python train.py --num_hidden_layers=13 --hidden_size=192 --num_attention_heads=4 --num_key_value_heads=4 --head_dim=32 --intermediate_size=384 --vocab_size=3042 --hidden_act="swiglu" --norm="rmsnorm" --norm_place="pre" --norm_eps=1e-05 --positions="rope" --rope_theta=883000.0 --rope_fraction=0.5 --qk_norm=true --attn_scale=0.402 --bias="none" --tie_word_embeddings="early" --parallel_block=false --extras=["some layers without attention", "local attention windows", "shifted keys", "gated attention"] --init="uniform" --init_std_qkv=0.0434 --init_std_o=0.0531 --init_std_up=0.0434 --init_std_down=0.0 --optimizer="adam_variant" --learning_rate=0.00159 --lr_mult_up=0.715 --beta1=0.9 --lr_head=0.00501 --warmup_steps=500 --schedule="wsd" --decay_fraction=0.717 --decay_shape="linear" --final_lr_fraction=0.0 --batch_tokens=[8192, 16384, 24576] --max_seq_len=512 --doc_mask=true --train_tokens=170000000 --max_steps=10453 --dataset="wikipedia_en"
Each number is 200 + 20 x the weight over its row's rms, rounded and kept within 0 to 999. Layers, rows and columns count from 0. The size before them is the row's rms in percent of the matrix's.

# q: layer 10 attention query, 128x192, rms 0.0974, rows 125-127, columns 0-47
# k: layer 10 attention key, 128x192, rms 0.0973, rows 125-127, columns 0-47
# v: layer 10 attention value, 128x192, rms 0.0909, rows 96-127, columns 0-47
# o: layer 10 attention output (transposed), 128x192, rms 0.0951, rows 96-127, columns 0-47
# gate: layer 10 MLP gate, 384x192, rms 0.0759, rows 0-22, columns 0-47
# up: layer 10 MLP up, 384x192, rms 0.0777, rows 0-22, columns 0-47
# down: layer 10 MLP down (transposed), 384x192, rms 0.101, rows 0-21, columns 0-47
q125,088,232,228,226,196,211,163,240,200,214,194,211,221,174,191,188,195,203,216,210,167,233,175,184,187,221,204,197,179,172,245,166,193,194,200,190,194,203,190,204,189,211,213,220,224,204,216,178,216
k125,089,163,225,190,187,244,214,194,226,216,198,175,187,244,209,199,196,210,195,200,197,196,237,206,203,239,204,209,221,188,203,230,178,207,220,188,184,184,200,162,190,157,189,192,206,211,192,199,199
q126,082,204,202,187,184,202,217,219,198,203,274,195,216,152,199,211,212,202,184,235,211,217,203,212,176,197,222,201,198,233,177,184,172,191,205,198,170,213,242,184,198,242,193,186,227,186,185,200,178
k126,092,203,187,174,186,188,209,204,199,193,204,210,219,172,191,222,229,165,189,182,188,173,203,199,203,186,181,210,207,214,193,189,155,211,216,206,184,196,218,210,194,231,201,203,206,189,212,223,219
q127,085,197,213,197,217,183,216,206,185,248,179,185,179,228,206,242,249,222,206,199,196,188,174,201,182,216,245,222,179,212,221,195,174,191,225,214,222,201,188,218,206,193,205,180,207,172,227,238,201
k127,079,194,191,204,185,173,191,178,190,185,231,232,184,165,194,168,218,197,221,206,180,201,203,244,183,185,203,225,200,222,241,201,221,240,198,198,225,234,223,197,197,211,218,140,201,217,235,190,218
v96,100,199,206,220,198,224,192,214,208,165,201,211,220,184,174,205,209,198,184,223,154,210,205,217,181,213,192,204,197,207,202,220,170,214,211,213,166,198,201,225,233,182,167,214,221,251,169,203,165
o96,108,183,200,209,231,167,191,202,205,199,203,199,226,211,165,214,215,189,216,219,166,201,197,198,192,203,193,215,172,191,178,179,202,220,206,248,186,197,193,198,240,176,211,207,214,211,196,199,178
v97,094,205,183,168,191,235,196,189,181,203,201,216,177,195,176,202,194,217,225,213,210,197,189,207,191,204,199,212,209,227,192,199,216,195,227,137,169,194,182,168,179,196,216,206,207,181,186,215,221
o97,097,214,185,209,173,192,208,199,216,170,186,191,163,216,214,171,165,196,203,207,205,214,207,207,181,180,216,179,207,226,189,200,194,226,216,205,153,206,215,161,196,212,190,187,232,197,221,161,215
v98,100,210,201,199,203,197,186,183,180,212,234,206,202,185,232,202,190,206,211,186,208,187,235,192,211,223,231,179,211,192,178,192,206,170,198,167,166,208,208,163,193,240,183,228,224,190,196,199,181
o98,107,215,205,186,220,208,231,188,222,212,160,179,208,195,210,191,173,234,197,199,208,182,189,234,212,198,220,180,150,211,192,205,176,198,221,192,204,201,203,156,197,211,188,234,201,182,229,157,169
v99,092,221,162,170,205,202,207,216,187,216,206,188,184,167,212,213,215,209,198,208,174,179,204,218,250,216,204,189,170,174,206,224,185,197,216,190,206,192,203,191,175,179,205,221,209,209,157,175,214
o99,093,195,193,217,200,204,233,195,222,165,200,197,195,219,192,233,184,154,202,204,154,189,172,217,219,220,222,176,197,195,235,218,223,202,222,188,229,207,194,160,191,225,222,213,182,214,174,152,211
v100,091,190,217,189,209,226,199,215,194,226,185,179,228,210,191,245,252,184,196,199,188,201,219,125,185,226,193,214,187,208,189,189,187,181,201,191,199,167,182,215,194,211,175,201,215,198,187,195,220
o100,098,191,180,217,169,172,242,216,223,207,186,187,206,173,197,188,220,179,179,197,182,204,210,195,184,230,193,176,213,212,184,202,201,196,230,204,218,171,213,204,214,213,199,221,216,238,199,181,190
v101,101,183,181,184,218,251,221,213,202,207,192,187,200,205,191,235,154,247,174,207,217,153,220,207,169,189,176,187,188,161,218,227,188,192,179,209,215,194,201,207,173,185,215,187,226,194,204,255,209
o101,103,205,201,237,170,212,194,184,190,215,221,223,203,221,175,162,173,187,190,216,203,200,194,176,166,202,195,236,185,172,221,191,191,209,194,214,217,212,217,170,201,198,241,201,225,211,216,200,172
v102,093,215,185,218,193,177,236,219,211,183,190,189,216,239,197,172,179,226,182,171,165,218,208,203,149,195,184,194,182,186,185,201,170,204,206,211,227,201,188,224,218,209,198,221,226,226,188,210,225
o102,095,168,215,229,214,194,165,190,195,164,204,208,241,218,221,197,189,207,212,181,209,194,212,204,187,215,189,242,169,154,204,223,225,206,190,226,217,204,169,239,226,175,208,204,172,207,199,217,249
v103,093,194,190,207,210,180,180,204,174,168,206,196,209,216,234,228,215,185,217,200,159,184,205,187,209,197,183,207,218,178,256,178,208,178,170,245,202,241,195,197,185,206,240,226,217,179,205,207,200
o103,096,185,194,156,173,200,177,165,178,184,254,203,190,221,216,226,206,174,233,203,170,196,188,188,175,163,228,208,192,202,205,210,203,193,211,175,196,210,219,161,223,210,231,238,212,197,207,204,183
v104,095,186,191,163,187,162,216,186,187,224,181,187,220,193,178,225,176,204,213,195,221,208,199,203,213,201,174,186,198,196,212,184,200,194,210,179,177,177,215,199,193,235,200,213,242,190,202,176,222
o104,104,182,177,203,190,158,200,202,219,182,174,204,213,212,189,203,181,197,197,194,220,227,195,244,186,202,184,207,193,211,211,195,195,191,215,216,207,207,178,215,198,210,215,202,225,227,224,186,201
v105,081,187,186,170,215,184,248,170,182,220,202,183,197,168,153,204,190,192,185,198,205,177,190,175,190,189,194,222,198,180,199,204,170,179,192,161,215,156,202,194,192,253,201,242,221,212,210,211,192
o105,096,191,199,223,199,202,228,221,197,186,221,196,201,191,176,192,150,169,203,198,206,208,204,207,198,198,191,223,213,208,221,209,177,193,245,205,203,184,192,215,193,201,232,208,206,238,230,191,189
v106,093,213,224,209,169,218,182,199,181,177,208,252,194,190,166,212,198,237,189,195,174,207,174,221,223,195,174,217,181,179,187,202,216,215,214,203,196,241,176,245,213,175,215,176,214,203,197,238,221
o106,102,163,202,177,170,216,181,178,182,190,197,233,203,188,191,179,195,240,190,151,207,173,214,206,201,219,193,186,208,205,204,219,219,210,206,205,205,204,171,194,205,174,208,189,220,191,202,181,217
v107,097,239,184,154,183,203,200,190,175,208,243,175,175,204,217,211,198,217,218,204,222,186,177,175,188,198,228,186,194,203,231,180,217,208,153,188,202,221,219,168,199,215,229,194,192,197,173,203,213
o107,103,242,166,181,194,202,207,193,221,215,226,202,182,194,235,204,155,231,186,174,235,196,181,200,191,196,211,201,221,195,174,193,198,184,165,171,209,209,209,191,212,223,205,204,216,166,193,177,208
v108,090,248,186,202,196,223,216,174,174,204,205,160,205,203,217,187,211,219,174,201,162,170,195,205,187,193,207,202,159,171,242,211,195,154,167,209,199,190,185,190,185,190,221,183,181,213,220,213,213
o108,096,226,234,216,215,204,230,160,156,240,174,195,224,203,224,160,211,184,180,201,169,175,191,184,198,214,206,194,199,167,238,200,226,186,154,183,221,210,176,216,195,222,206,233,197,201,227,203,216
v109,093,212,200,230,211,186,178,201,188,207,165,208,205,213,202,177,237,175,203,211,189,198,180,218,230,152,178,200,189,209,204,201,227,216,229,231,248,201,182,188,216,262,233,204,191,186,195,220,208
o109,099,183,201,164,180,203,189,183,192,211,163,218,192,181,204,189,214,169,184,177,216,204,195,188,200,211,191,213,193,226,230,223,213,227,173,201,203,198,194,199,199,204,223,221,154,209,189,244,194
v110,100,165,206,212,205,199,190,201,138,135,152,188,173,199,209,198,260,209,171,178,177,201,204,180,224,172,196,203,143,211,200,217,208,185,191,195,200,215,210,223,207,189,188,193,204,222,200,177,186
o110,108,179,169,197,189,205,205,216,180,202,230,174,200,182,194,245,201,180,219,184,173,191,235,182,212,196,182,170,207,227,243,239,201,190,202,169,192,177,221,185,191,179,187,207,220,217,228,239,177
v111,090,236,202,205,196,194,166,207,216,223,196,206,189,187,195,183,200,182,193,230,198,210,183,223,165,200,190,192,175,203,228,187,162,176,196,198,204,202,210,230,219,191,208,188,190,189,229,203,195
o111,096,208,192,222,213,212,170,185,195,195,198,153,229,214,195,132,208,187,210,214,226,197,172,202,189,196,211,217,203,195,207,219,225,222,210,215,180,178,225,259,209,206,178,194,173,184,173,215,207
v112,102,182,239,201,177,183,201,173,193,200,189,181,183,204,201,223,156,200,198,211,199,193,196,141,221,198,177,201,177,193,216,192,207,192,177,198,188,207,223,185,256,200,208,182,205,224,217,193,159
o112,109,214,221,193,227,182,192,205,171,237,271,195,185,202,181,165,175,234,207,206,207,233,217,155,195,209,199,171,224,250,163,193,218,191,225,192,179,226,208,233,227,188,186,191,210,220,256,189,190
v113,092,189,184,180,209,219,192,216,243,196,214,201,239,192,165,198,201,223,191,215,216,230,186,188,208,231,213,201,195,169,163,208,211,213,208,185,197,206,179,208,173,218,166,177,193,169,215,210,228
o113,097,180,203,215,195,182,220,207,209,206,165,206,223,213,216,149,193,204,172,187,183,199,193,204,184,239,166,197,175,184,244,158,188,197,199,241,192,211,202,206,193,211,206,193,192,162,219,157,165
v114,084,243,184,198,204,187,223,199,207,218,186,164,180,201,167,196,223,198,162,193,215,203,183,173,199,224,168,179,207,229,222,188,171,205,233,215,210,161,204,218,221,207,197,220,205,201,177,180,190
o114,093,208,192,211,221,192,209,182,239,170,173,163,232,195,160,206,222,197,196,231,198,210,218,237,235,212,194,193,232,207,202,204,239,204,201,224,229,190,175,220,209,183,241,200,229,216,167,210,215
v115,090,215,188,199,215,175,228,184,180,207,186,204,150,214,233,204,226,178,172,146,217,200,209,190,192,198,204,206,214,197,216,197,188,170,196,205,209,190,181,184,208,210,221,197,213,212,187,203,178
o115,091,213,212,200,238,226,189,200,212,180,247,208,176,206,183,203,185,183,202,212,215,218,215,213,218,192,236,245,216,208,174,219,179,189,185,197,211,207,220,186,181,216,221,200,226,255,208,221,201
v116,092,191,224,183,184,175,189,208,211,192,186,178,188,204,182,188,190,223,200,240,212,226,186,187,197,215,191,215,217,216,217,141,203,224,194,184,182,216,196,186,179,199,194,179,192,212,191,199,201
o116,094,218,194,196,183,184,242,215,209,183,204,186,197,209,202,210,202,214,235,208,213,235,194,202,211,200,203,204,240,215,208,189,210,219,191,168,195,211,195,200,209,219,187,195,230,226,193,218,184
v117,091,212,160,191,196,207,233,196,213,192,184,209,183,213,207,188,238,178,180,176,176,209,208,194,209,194,212,189,236,226,169,213,195,179,199,180,194,180,179,187,207,215,189,207,197,209,183,217,185
o117,095,192,173,268,190,174,208,217,224,188,186,192,215,180,172,216,223,185,198,192,175,182,211,189,212,205,190,239,175,199,204,192,198,178,205,249,221,198,205,181,189,168,207,184,205,207,184,257,225
v118,096,204,218,193,203,232,196,183,194,211,182,191,208,142,179,193,202,204,190,195,210,237,178,214,176,218,198,192,197,201,189,204,233,175,195,212,194,191,186,187,191,184,243,183,203,186,217,221,210
o118,098,203,216,176,184,216,216,183,216,193,158,209,255,174,177,179,219,157,220,201,201,217,185,184,172,195,200,185,205,237,201,188,225,201,252,207,165,165,174,202,178,226,239,200,208,195,194,204,156
v119,093,221,189,178,180,205,207,194,173,203,166,216,228,224,209,178,217,221,176,186,226,199,205,265,157,199,222,192,198,205,227,208,203,175,192,215,208,156,213,225,205,170,211,192,204,195,206,230,198
o119,096,202,197,180,214,217,141,171,188,207,146,195,241,202,202,197,197,188,202,194,215,178,189,211,168,196,212,226,207,179,223,183,195,171,223,200,183,156,198,213,234,192,229,169,204,225,199,204,221
v120,089,216,195,209,187,186,256,234,215,232,207,185,224,231,212,184,189,207,209,185,198,224,203,182,210,190,245,194,190,222,167,205,219,224,219,203,228,230,191,200,192,228,202,209,178,190,202,184,215
o120,097,185,228,183,186,218,217,225,216,219,176,225,198,196,233,203,224,217,209,184,205,197,201,171,189,207,173,214,187,203,210,192,209,204,207,203,196,200,195,251,153,192,184,199,177,169,172,226,247
v121,093,187,186,182,211,251,217,220,200,213,219,238,217,157,197,222,244,203,220,188,211,194,213,204,220,218,176,184,232,228,239,224,223,192,204,209,174,197,180,225,242,175,219,220,222,171,203,182,178
o121,099,189,184,176,202,208,208,207,236,204,193,215,205,194,196,207,220,217,201,200,216,201,194,213,190,153,186,194,235,202,186,226,228,237,215,199,219,178,198,176,225,219,206,217,194,204,194,167,199
v122,104,186,161,206,203,206,198,178,199,232,180,201,165,202,182,207,186,217,185,190,198,204,191,154,244,211,154,196,205,185,179,208,173,196,221,198,236,166,209,202,235,197,174,201,220,213,229,184,194
o122,108,216,196,220,204,192,193,194,169,203,190,201,205,198,191,207,188,193,182,191,173,201,227,190,227,211,152,195,215,206,226,176,207,187,229,203,229,202,203,203,226,177,200,185,202,230,234,173,203
v123,096,219,214,216,216,185,163,158,171,192,202,210,195,205,186,212,198,177,198,169,180,139,181,189,240,199,248,208,189,213,172,180,194,207,218,209,224,213,201,210,178,194,226,177,199,223,211,215,222
o123,101,196,197,186,204,188,218,204,175,196,202,167,169,177,191,205,214,204,194,180,186,177,234,216,234,219,213,174,214,210,214,198,196,173,163,201,206,197,200,206,188,221,186,172,232,207,187,246,201
v124,085,205,207,181,231,167,215,208,237,227,224,205,225,184,197,206,208,212,210,203,217,205,187,146,198,226,191,207,211,188,212,220,188,165,200,217,181,171,200,187,219,237,170,226,209,217,217,149,235
o124,093,212,210,203,205,170,232,255,213,184,200,185,216,206,221,212,203,202,195,209,196,205,201,210,217,188,179,223,229,193,213,183,195,200,203,234,201,211,233,182,201,207,161,198,204,227,187,190,182
v125,098,201,213,197,175,226,163,195,175,174,177,159,188,194,208,221,218,208,205,217,197,157,215,221,254,230,157,177,204,167,231,188,185,198,163,215,199,206,227,202,209,240,221,181,162,223,205,208,217
o125,101,213,173,244,235,197,214,187,186,206,212,124,178,187,223,176,191,177,202,222,206,172,213,198,221,214,188,181,221,214,222,180,202,187,189,190,199,192,223,176,206,221,194,221,192,210,254,210,181
v126,090,222,204,188,208,205,164,194,221,202,197,215,186,207,152,210,221,162,196,211,173,210,215,180,208,214,156,189,216,209,263,189,177,214,212,180,220,194,201,225,220,204,219,191,157,179,206,214,188
o126,092,226,178,215,181,184,183,209,197,211,207,196,160,179,178,197,208,198,210,183,184,236,239,195,220,207,190,177,232,181,223,189,194,203,190,175,196,189,229,209,232,194,211,222,193,204,176,206,171
v127,090,176,217,196,192,199,190,237,190,184,199,176,233,228,233,234,198,241,221,183,213,208,181,190,207,203,214,188,186,204,214,203,193,241,185,216,201,213,196,193,166,197,235,178,216,229,193,212,197
o127,094,176,195,183,183,179,175,223,188,216,195,210,216,197,225,194,188,218,237,204,228,191,187,197,198,204,182,158,183,185,199,209,184,198,184,195,208,185,200,215,195,215,189,198,183,242,216,212,216
gate0,097,205,197,197,177,192,221,208,228,203,206,203,175,176,204,234,202,234,169,201,197,180,226,225,221,193,175,201,211,228,234,198,190,179,170,201,202,191,182,147,194,192,168,179,202,219,195,196,216
up0,103,187,182,214,199,201,215,221,233,211,219,223,208,224,216,222,193,237,199,206,215,210,162,192,171,201,188,176,168,210,235,202,174,210,207,210,152,179,217,197,229,210,190,204,212,201,196,217,184
down0,100,231,208,177,215,212,187,234,217,220,213,187,214,214,205,199,207,188,208,186,177,232,222,191,204,236,192,196,201,217,190,239,207,182,227,187,194,188,217,197,216,155,190,179,184,176,227,224,219
gate1,101,206,209,213,170,229,186,208,220,189,210,205,195,218,197,149,185,228,187,182,211,189,176,240,143,192,237,183,197,206,205,156,194,231,181,196,196,218,200,175,197,230,188,195,209,163,193,147,217
up1,098,184,182,225,213,183,225,220,198,203,191,213,173,203,196,204,206,181,195,195,208,198,198,231,179,186,204,207,166,188,204,185,172,212,206,197,198,197,233,227,166,210,232,221,177,211,217,172,194
down1,100,208,202,183,180,185,180,203,160,192,203,237,191,228,203,217,247,181,171,171,191,189,192,201,222,217,192,215,175,190,209,180,193,200,201,220,182,233,193,194,191,181,174,203,229,179,184,205,192
gate2,096,212,197,196,220,189,200,198,213,189,175,152,198,220,153,194,217,163,231,254,201,214,200,210,184,188,194,200,186,219,217,210,178,172,212,217,192,194,241,203,225,193,154,197,221,230,195,191,173
up2,102,209,192,180,207,197,193,168,207,207,214,205,232,194,188,221,210,207,200,187,215,212,208,202,198,217,175,208,203,196,181,216,230,178,162,212,244,226,191,201,206,224,246,270,185,179,200,221,195
down2,104,196,229,171,173,178,176,182,196,212,187,216,199,204,181,192,237,212,231,211,205,180,200,191,199,183,214,214,174,214,217,209,173,188,225,205,196,219,217,192,209,208,216,215,219,219,208,194,158
gate3,095,187,202,213,187,243,198,195,168,168,168,207,181,193,162,173,192,206,243,209,216,221,184,187,234,224,201,184,214,189,214,185,191,201,175,195,204,209,214,189,181,229,221,191,195,214,198,237,197
up3,094,181,181,189,248,243,217,158,175,200,188,179,207,204,188,182,196,213,208,162,215,233,201,182,195,235,188,227,201,139,189,186,194,172,212,224,209,203,206,202,201,190,203,202,176,174,195,204,163
down3,094,200,204,195,233,216,215,211,218,214,208,217,177,216,201,190,219,241,187,164,195,204,183,190,194,199,183,217,221,242,219,206,205,211,185,212,216,201,208,196,222,250,177,223,178,201,211,183,238
gate4,096,230,240,217,184,224,169,205,197,192,170,241,224,210,242,166,207,162,212,170,201,202,216,180,183,202,197,196,198,225,188,170,214,228,237,206,158,200,176,227,216,208,192,190,208,178,222,244,202
up4,097,201,194,220,192,198,206,233,186,191,223,225,210,197,210,206,200,176,185,211,218,169,203,231,229,202,211,216,206,174,166,216,191,220,204,214,213,231,214,217,214,188,177,224,168,256,205,192,165
down4,098,192,182,200,237,204,198,208,213,161,218,168,186,218,195,183,208,171,246,225,225,170,221,180,186,229,192,199,177,188,261,212,186,191,179,200,191,201,198,124,197,232,187,194,231,200,199,209,212
gate5,100,222,220,187,208,177,223,189,224,194,201,245,219,191,198,194,202,184,193,223,157,203,211,216,196,192,190,202,249,218,198,227,203,188,209,212,204,203,186,191,241,202,165,211,193,220,191,215,227
up5,097,198,179,211,212,197,182,194,181,182,158,195,191,226,165,188,219,185,201,172,174,221,202,175,178,204,192,190,184,175,204,212,194,203,210,180,186,187,182,190,200,186,213,210,200,217,215,202,214
down5,096,194,166,214,235,175,189,185,195,197,193,203,195,197,187,205,161,212,201,260,186,184,207,180,213,199,206,210,175,191,199,230,216,197,182,175,198,177,218,186,247,206,188,239,180,191,213,192,222
gate6,106,184,192,207,182,233,172,197,214,191,211,252,201,189,189,122,208,211,207,213,198,204,205,202,221,160,210,211,199,175,166,213,185,212,178,230,185,203,208,190,216,163,211,193,220,230,193,205,179
up6,105,191,184,205,172,198,190,168,187,216,216,166,232,219,182,170,197,241,198,211,136,189,254,230,214,212,203,194,189,206,236,189,209,221,213,164,170,208,229,189,195,223,178,169,182,202,216,218,193
down6,103,189,220,188,202,201,182,207,185,201,201,184,227,199,218,211,195,206,189,196,225,227,167,210,203,186,168,192,162,205,196,231,215,198,203,203,215,211,207,212,169,172,183,182,196,210,205,168,192
gate7,098,222,198,189,194,160,218,177,191,226,205,166,170,179,171,191,196,215,190,211,180,208,231,218,181,198,209,210,196,208,180,188,196,192,190,211,160,200,234,197,169,200,231,203,200,196,231,202,186
up7,095,228,202,167,186,219,186,238,172,198,213,238,193,170,185,210,221,156,198,176,211,204,199,196,193,193,197,257,193,175,203,191,188,202,220,194,204,176,187,211,179,168,180,208,224,228,200,196,231
down7,097,217,176,181,188,164,195,232,176,185,215,192,191,226,221,175,226,194,206,202,228,205,199,201,186,218,229,172,198,209,170,183,253,204,165,220,192,189,207,185,202,185,194,203,175,215,200,199,200
gate8,092,193,191,208,219,202,201,187,188,204,213,177,190,196,217,216,209,175,201,206,193,193,190,173,217,227,229,160,242,175,198,228,231,217,177,176,192,225,187,197,199,229,195,193,181,199,183,188,241
up8,099,207,196,205,181,231,216,198,209,233,202,187,219,195,214,208,195,177,198,185,197,195,185,166,231,191,209,184,231,211,217,225,238,219,200,171,213,233,197,216,191,191,201,182,167,226,188,182,250
down8,096,226,213,212,230,179,191,192,215,191,175,161,203,228,223,209,181,210,216,208,164,206,224,197,197,219,268,183,206,160,178,221,229,215,174,162,199,210,211,168,190,220,198,212,160,210,193,222,209
gate9,101,191,223,185,196,219,194,215,227,219,191,215,176,189,198,186,162,186,164,227,224,175,218,194,185,198,199,171,209,220,176,217,214,218,182,200,213,208,239,199,187,156,208,189,196,188,243,205,205
up9,107,208,174,218,213,200,214,229,206,197,218,235,194,199,211,188,235,194,217,185,204,212,205,173,203,200,184,167,203,219,200,211,238,224,181,199,191,199,201,167,187,243,224,180,207,233,189,238,256
down9,104,229,189,201,191,206,198,209,207,192,219,215,203,197,217,189,200,205,197,204,180,225,212,212,233,165,198,220,234,205,221,194,197,181,164,165,162,224,224,212,170,188,187,192,196,188,189,204,219
gate10,102,208,205,183,194,191,242,232,191,166,197,191,184,227,181,194,218,234,195,220,173,216,174,191,220,193,200,177,163,231,234,201,183,225,223,176,203,193,203,204,192,199,191,208,203,193,207,203,170
up10,098,193,187,198,186,217,176,224,189,207,218,190,170,190,212,203,220,175,188,190,196,198,208,184,153,248,185,247,227,152,201,190,238,199,183,206,218,199,217,166,206,214,205,174,186,208,174,197,195
down10,099,201,225,213,230,192,224,180,199,213,215,255,208,207,218,218,219,228,156,230,208,221,190,202,192,216,202,202,164,217,198,188,197,215,223,209,216,201,213,207,238,209,193,176,199,202,190,176,232
gate11,094,204,203,209,207,214,188,199,204,201,198,209,185,190,211,186,137,206,180,200,180,197,214,176,252,180,200,196,206,180,227,224,201,159,195,205,193,156,201,228,194,194,150,208,190,200,227,189,205
up11,100,212,183,216,214,199,167,210,209,184,161,216,223,214,198,185,189,211,208,212,205,210,220,187,229,179,168,165,205,220,215,169,199,186,224,199,203,216,191,200,176,207,233,200,184,201,181,169,191
down11,101,201,203,213,210,178,183,176,170,196,216,221,208,210,213,224,174,191,197,188,198,186,234,225,178,237,182,193,195,223,194,230,187,206,185,203,206,210,183,205,243,175,206,241,189,199,195,169,220
gate12,099,251,244,205,202,154,189,189,184,239,220,214,194,197,229,209,208,215,174,232,191,200,201,199,199,209,199,182,224,207,187,206,219,218,228,200,218,198,205,160,175,181,186,194,196,218,183,204,228
up12,092,177,192,203,163,193,194,211,210,197,189,178,160,176,210,196,214,169,171,200,229,147,216,223,210,196,202,172,219,177,198,185,201,203,213,185,174,204,203,178,184,230,214,175,187,172,200,202,174
down12,096,176,202,178,192,211,225,198,233,192,192,191,212,198,198,192,184,260,197,201,195,246,179,204,194,165,169,207,191,216,212,223,215,213,212,188,172,176,193,158,208,147,215,215,206,233,178,244,189
gate13,098,233,197,188,146,233,185,162,176,214,197,225,181,206,196,191,200,199,204,211,220,206,254,189,176,207,186,208,197,181,210,178,204,210,220,200,213,214,211,186,205,180,197,226,183,225,206,231,156
up13,096,219,199,185,197,216,201,202,234,231,203,189,171,190,194,182,270,179,183,174,199,229,255,230,190,206,200,183,186,206,200,248,199,209,184,181,215,238,181,194,210,155,241,192,187,181,263,209,195
down13,094,141,185,216,214,216,201,182,193,183,196,238,213,215,198,191,201,205,232,172,195,201,187,216,210,223,220,210,190,217,202,215,192,182,209,184,230,193,194,194,197,204,204,185,163,206,211,174,232
gate14,096,216,187,235,173,184,213,201,187,203,195,242,181,187,212,193,197,197,206,193,191,207,224,193,176,192,207,191,227,191,212,199,189,175,202,157,212,179,215,181,172,169,191,209,190,199,180,220,169
up14,098,215,191,205,194,210,189,198,175,234,184,204,208,223,207,172,153,212,204,231,242,186,177,221,206,210,174,189,173,217,190,213,190,212,189,178,197,206,208,186,188,231,202,180,193,234,220,185,183
down14,101,189,166,210,199,178,230,201,210,191,177,208,178,176,235,213,214,236,202,212,177,199,235,172,193,171,240,201,183,179,219,198,199,222,199,211,187,186,218,202,194,196,219,182,182,184,204,205,189
gate15,098,192,226,225,173,175,186,191,219,220,173,221,207,196,190,211,206,189,239,182,212,198,241,201,187,200,185,183,226,186,192,199,205,184,222,196,207,208,223,196,183,241,184,234,219,188,209,179,206
up15,102,213,137,187,201,209,244,175,217,187,225,190,203,185,192,188,204,217,228,215,184,187,201,207,217,219,230,216,177,185,214,190,179,201,185,177,187,188,196,177,193,179,217,207,215,176,202,220,191
down15,099,207,206,216,199,246,215,186,216,197,204,197,166,210,238,211,193,175,216,185,224,160,223,173,198,187,238,203,181,193,213,212,227,182,192,222,187,217,207,210,228,199,177,202,207,176,200,176,228
gate16,100,201,224,189,245,236,178,213,188,206,254,203,183,197,206,214,204,189,212,201,207,192,187,223,212,217,192,203,177,193,187,212,187,195,190,217,188,177,201,216,205,219,191,207,160,221,265,198,201
up16,104,206,193,183,223,209,243,183,227,219,177,208,225,185,192,224,221,176,207,168,210,203,164,216,183,190,200,189,172,204,220,168,183,189,191,214,177,225,182,210,236,199,215,227,193,191,232,217,180
down16,102,189,209,185,198,204,187,199,225,209,199,199,172,176,185,224,210,191,184,189,187,211,194,211,197,174,204,219,214,212,227,205,232,223,206,227,204,156,212,191,209,193,207,223,206,179,177,209,175
gate17,101,193,199,200,249,217,198,179,200,208,210,209,204,232,195,176,215,239,218,189,144,214,203,177,191,181,215,194,217,205,175,183,228,200,185,169,165,203,182,177,220,176,221,209,205,192,149,176,237
up17,098,202,224,210,214,208,211,191,213,229,207,172,209,174,201,165,171,213,191,193,190,187,200,218,247,210,239,210,181,198,164,239,191,192,222,218,154,207,184,201,202,189,213,204,183,217,191,225,196
down17,097,233,178,203,170,198,178,184,188,203,191,193,201,219,209,213,187,197,211,196,188,182,210,180,196,222,189,220,223,186,210,187,178,217,188,183,221,190,211,215,211,186,200,204,212,201,219,171,239
gate18,100,198,202,232,178,218,216,183,174,213,221,168,194,206,211,224,170,151,156,200,233,192,228,177,214,174,199,190,207,199,192,249,187,177,198,163,198,185,216,224,193,219,196,201,196,174,220,200,187
up18,101,197,168,200,164,138,166,199,190,209,199,207,214,197,220,170,205,223,229,211,211,241,194,220,219,181,177,193,222,217,256,167,186,191,199,203,175,208,233,202,201,176,218,195,177,174,209,182,175
down18,098,203,185,199,171,206,192,199,178,170,221,204,194,159,211,180,218,182,194,183,163,192,231,215,253,185,186,209,178,210,161,257,210,190,185,218,202,194,203,217,214,175,203,203,216,170,202,201,213
gate19,107,182,209,199,189,219,203,196,198,227,215,214,173,234,201,184,171,218,197,206,202,194,220,197,211,172,236,191,206,184,170,187,164,183,219,219,214,183,192,201,201,220,183,201,220,187,242,185,201
up19,105,183,209,216,198,189,186,190,216,192,202,193,194,167,211,209,212,199,145,190,208,223,212,182,205,181,191,202,183,245,202,192,201,189,178,222,182,193,179,188,205,161,207,202,207,183,191,220,215
down19,105,203,190,204,168,193,187,222,217,202,196,196,198,216,203,197,196,162,215,211,201,172,225,209,195,207,194,191,180,167,192,188,192,214,204,190,210,205,192,193,164,227,185,203,188,159,252,181,156
gate20,095,211,225,188,244,173,178,208,196,215,199,217,203,220,231,216,228,190,213,212,218,204,253,173,191,187,220,179,224,199,227,176,176,228,188,198,218,212,189,186,211,213,207,155,213,206,202,198,202
up20,100,226,224,196,194,160,224,173,218,210,232,223,205,219,213,192,201,222,221,168,195,223,192,191,187,195,201,208,194,210,193,195,198,190,201,175,171,182,244,218,200,191,193,203,214,192,216,179,224
down20,099,174,189,220,212,165,188,213,179,208,193,192,212,198,202,184,186,238,201,214,203,201,220,190,204,226,214,220,195,200,209,188,232,211,202,197,173,210,208,176,186,216,210,229,205,199,228,167,197
gate21,096,238,194,226,173,179,191,227,200,196,207,215,210,171,214,184,201,214,192,196,236,224,195,181,210,215,199,181,226,200,216,200,230,206,173,207,176,197,217,232,146,156,208,200,226,198,214,192,217
up21,102,211,217,214,180,204,160,210,189,216,195,200,217,186,204,198,188,228,216,182,204,220,179,189,194,229,231,208,223,193,199,212,186,197,166,206,201,193,208,230,172,167,176,241,220,174,179,187,204
down21,104,234,239,201,193,169,166,212,209,167,206,194,230,174,214,210,185,205,206,205,160,205,194,171,188,219,188,178,197,222,182,206,214,229,196,197,178,184,210,190,240,222,183,233,185,219,181,199,209
gate22,105,207,179,183,169,151,195,202,222,211,193,207,186,235,183,217,210,165,216,179,236,207,219,208,234,174,211,175,213,187,188,202,195,203,199,196,194,223,221,210,179,169,191,205,219,210,240,224,192
up22,100,224,189,165,194,165,242,180,221,196,192,209,180,212,180,213,199,215,203,190,209,174,177,210,172,210,213,191,223,186,187,212,201,171,198,258,196,216,215,206,201,202,185,230,223,217,255,233,204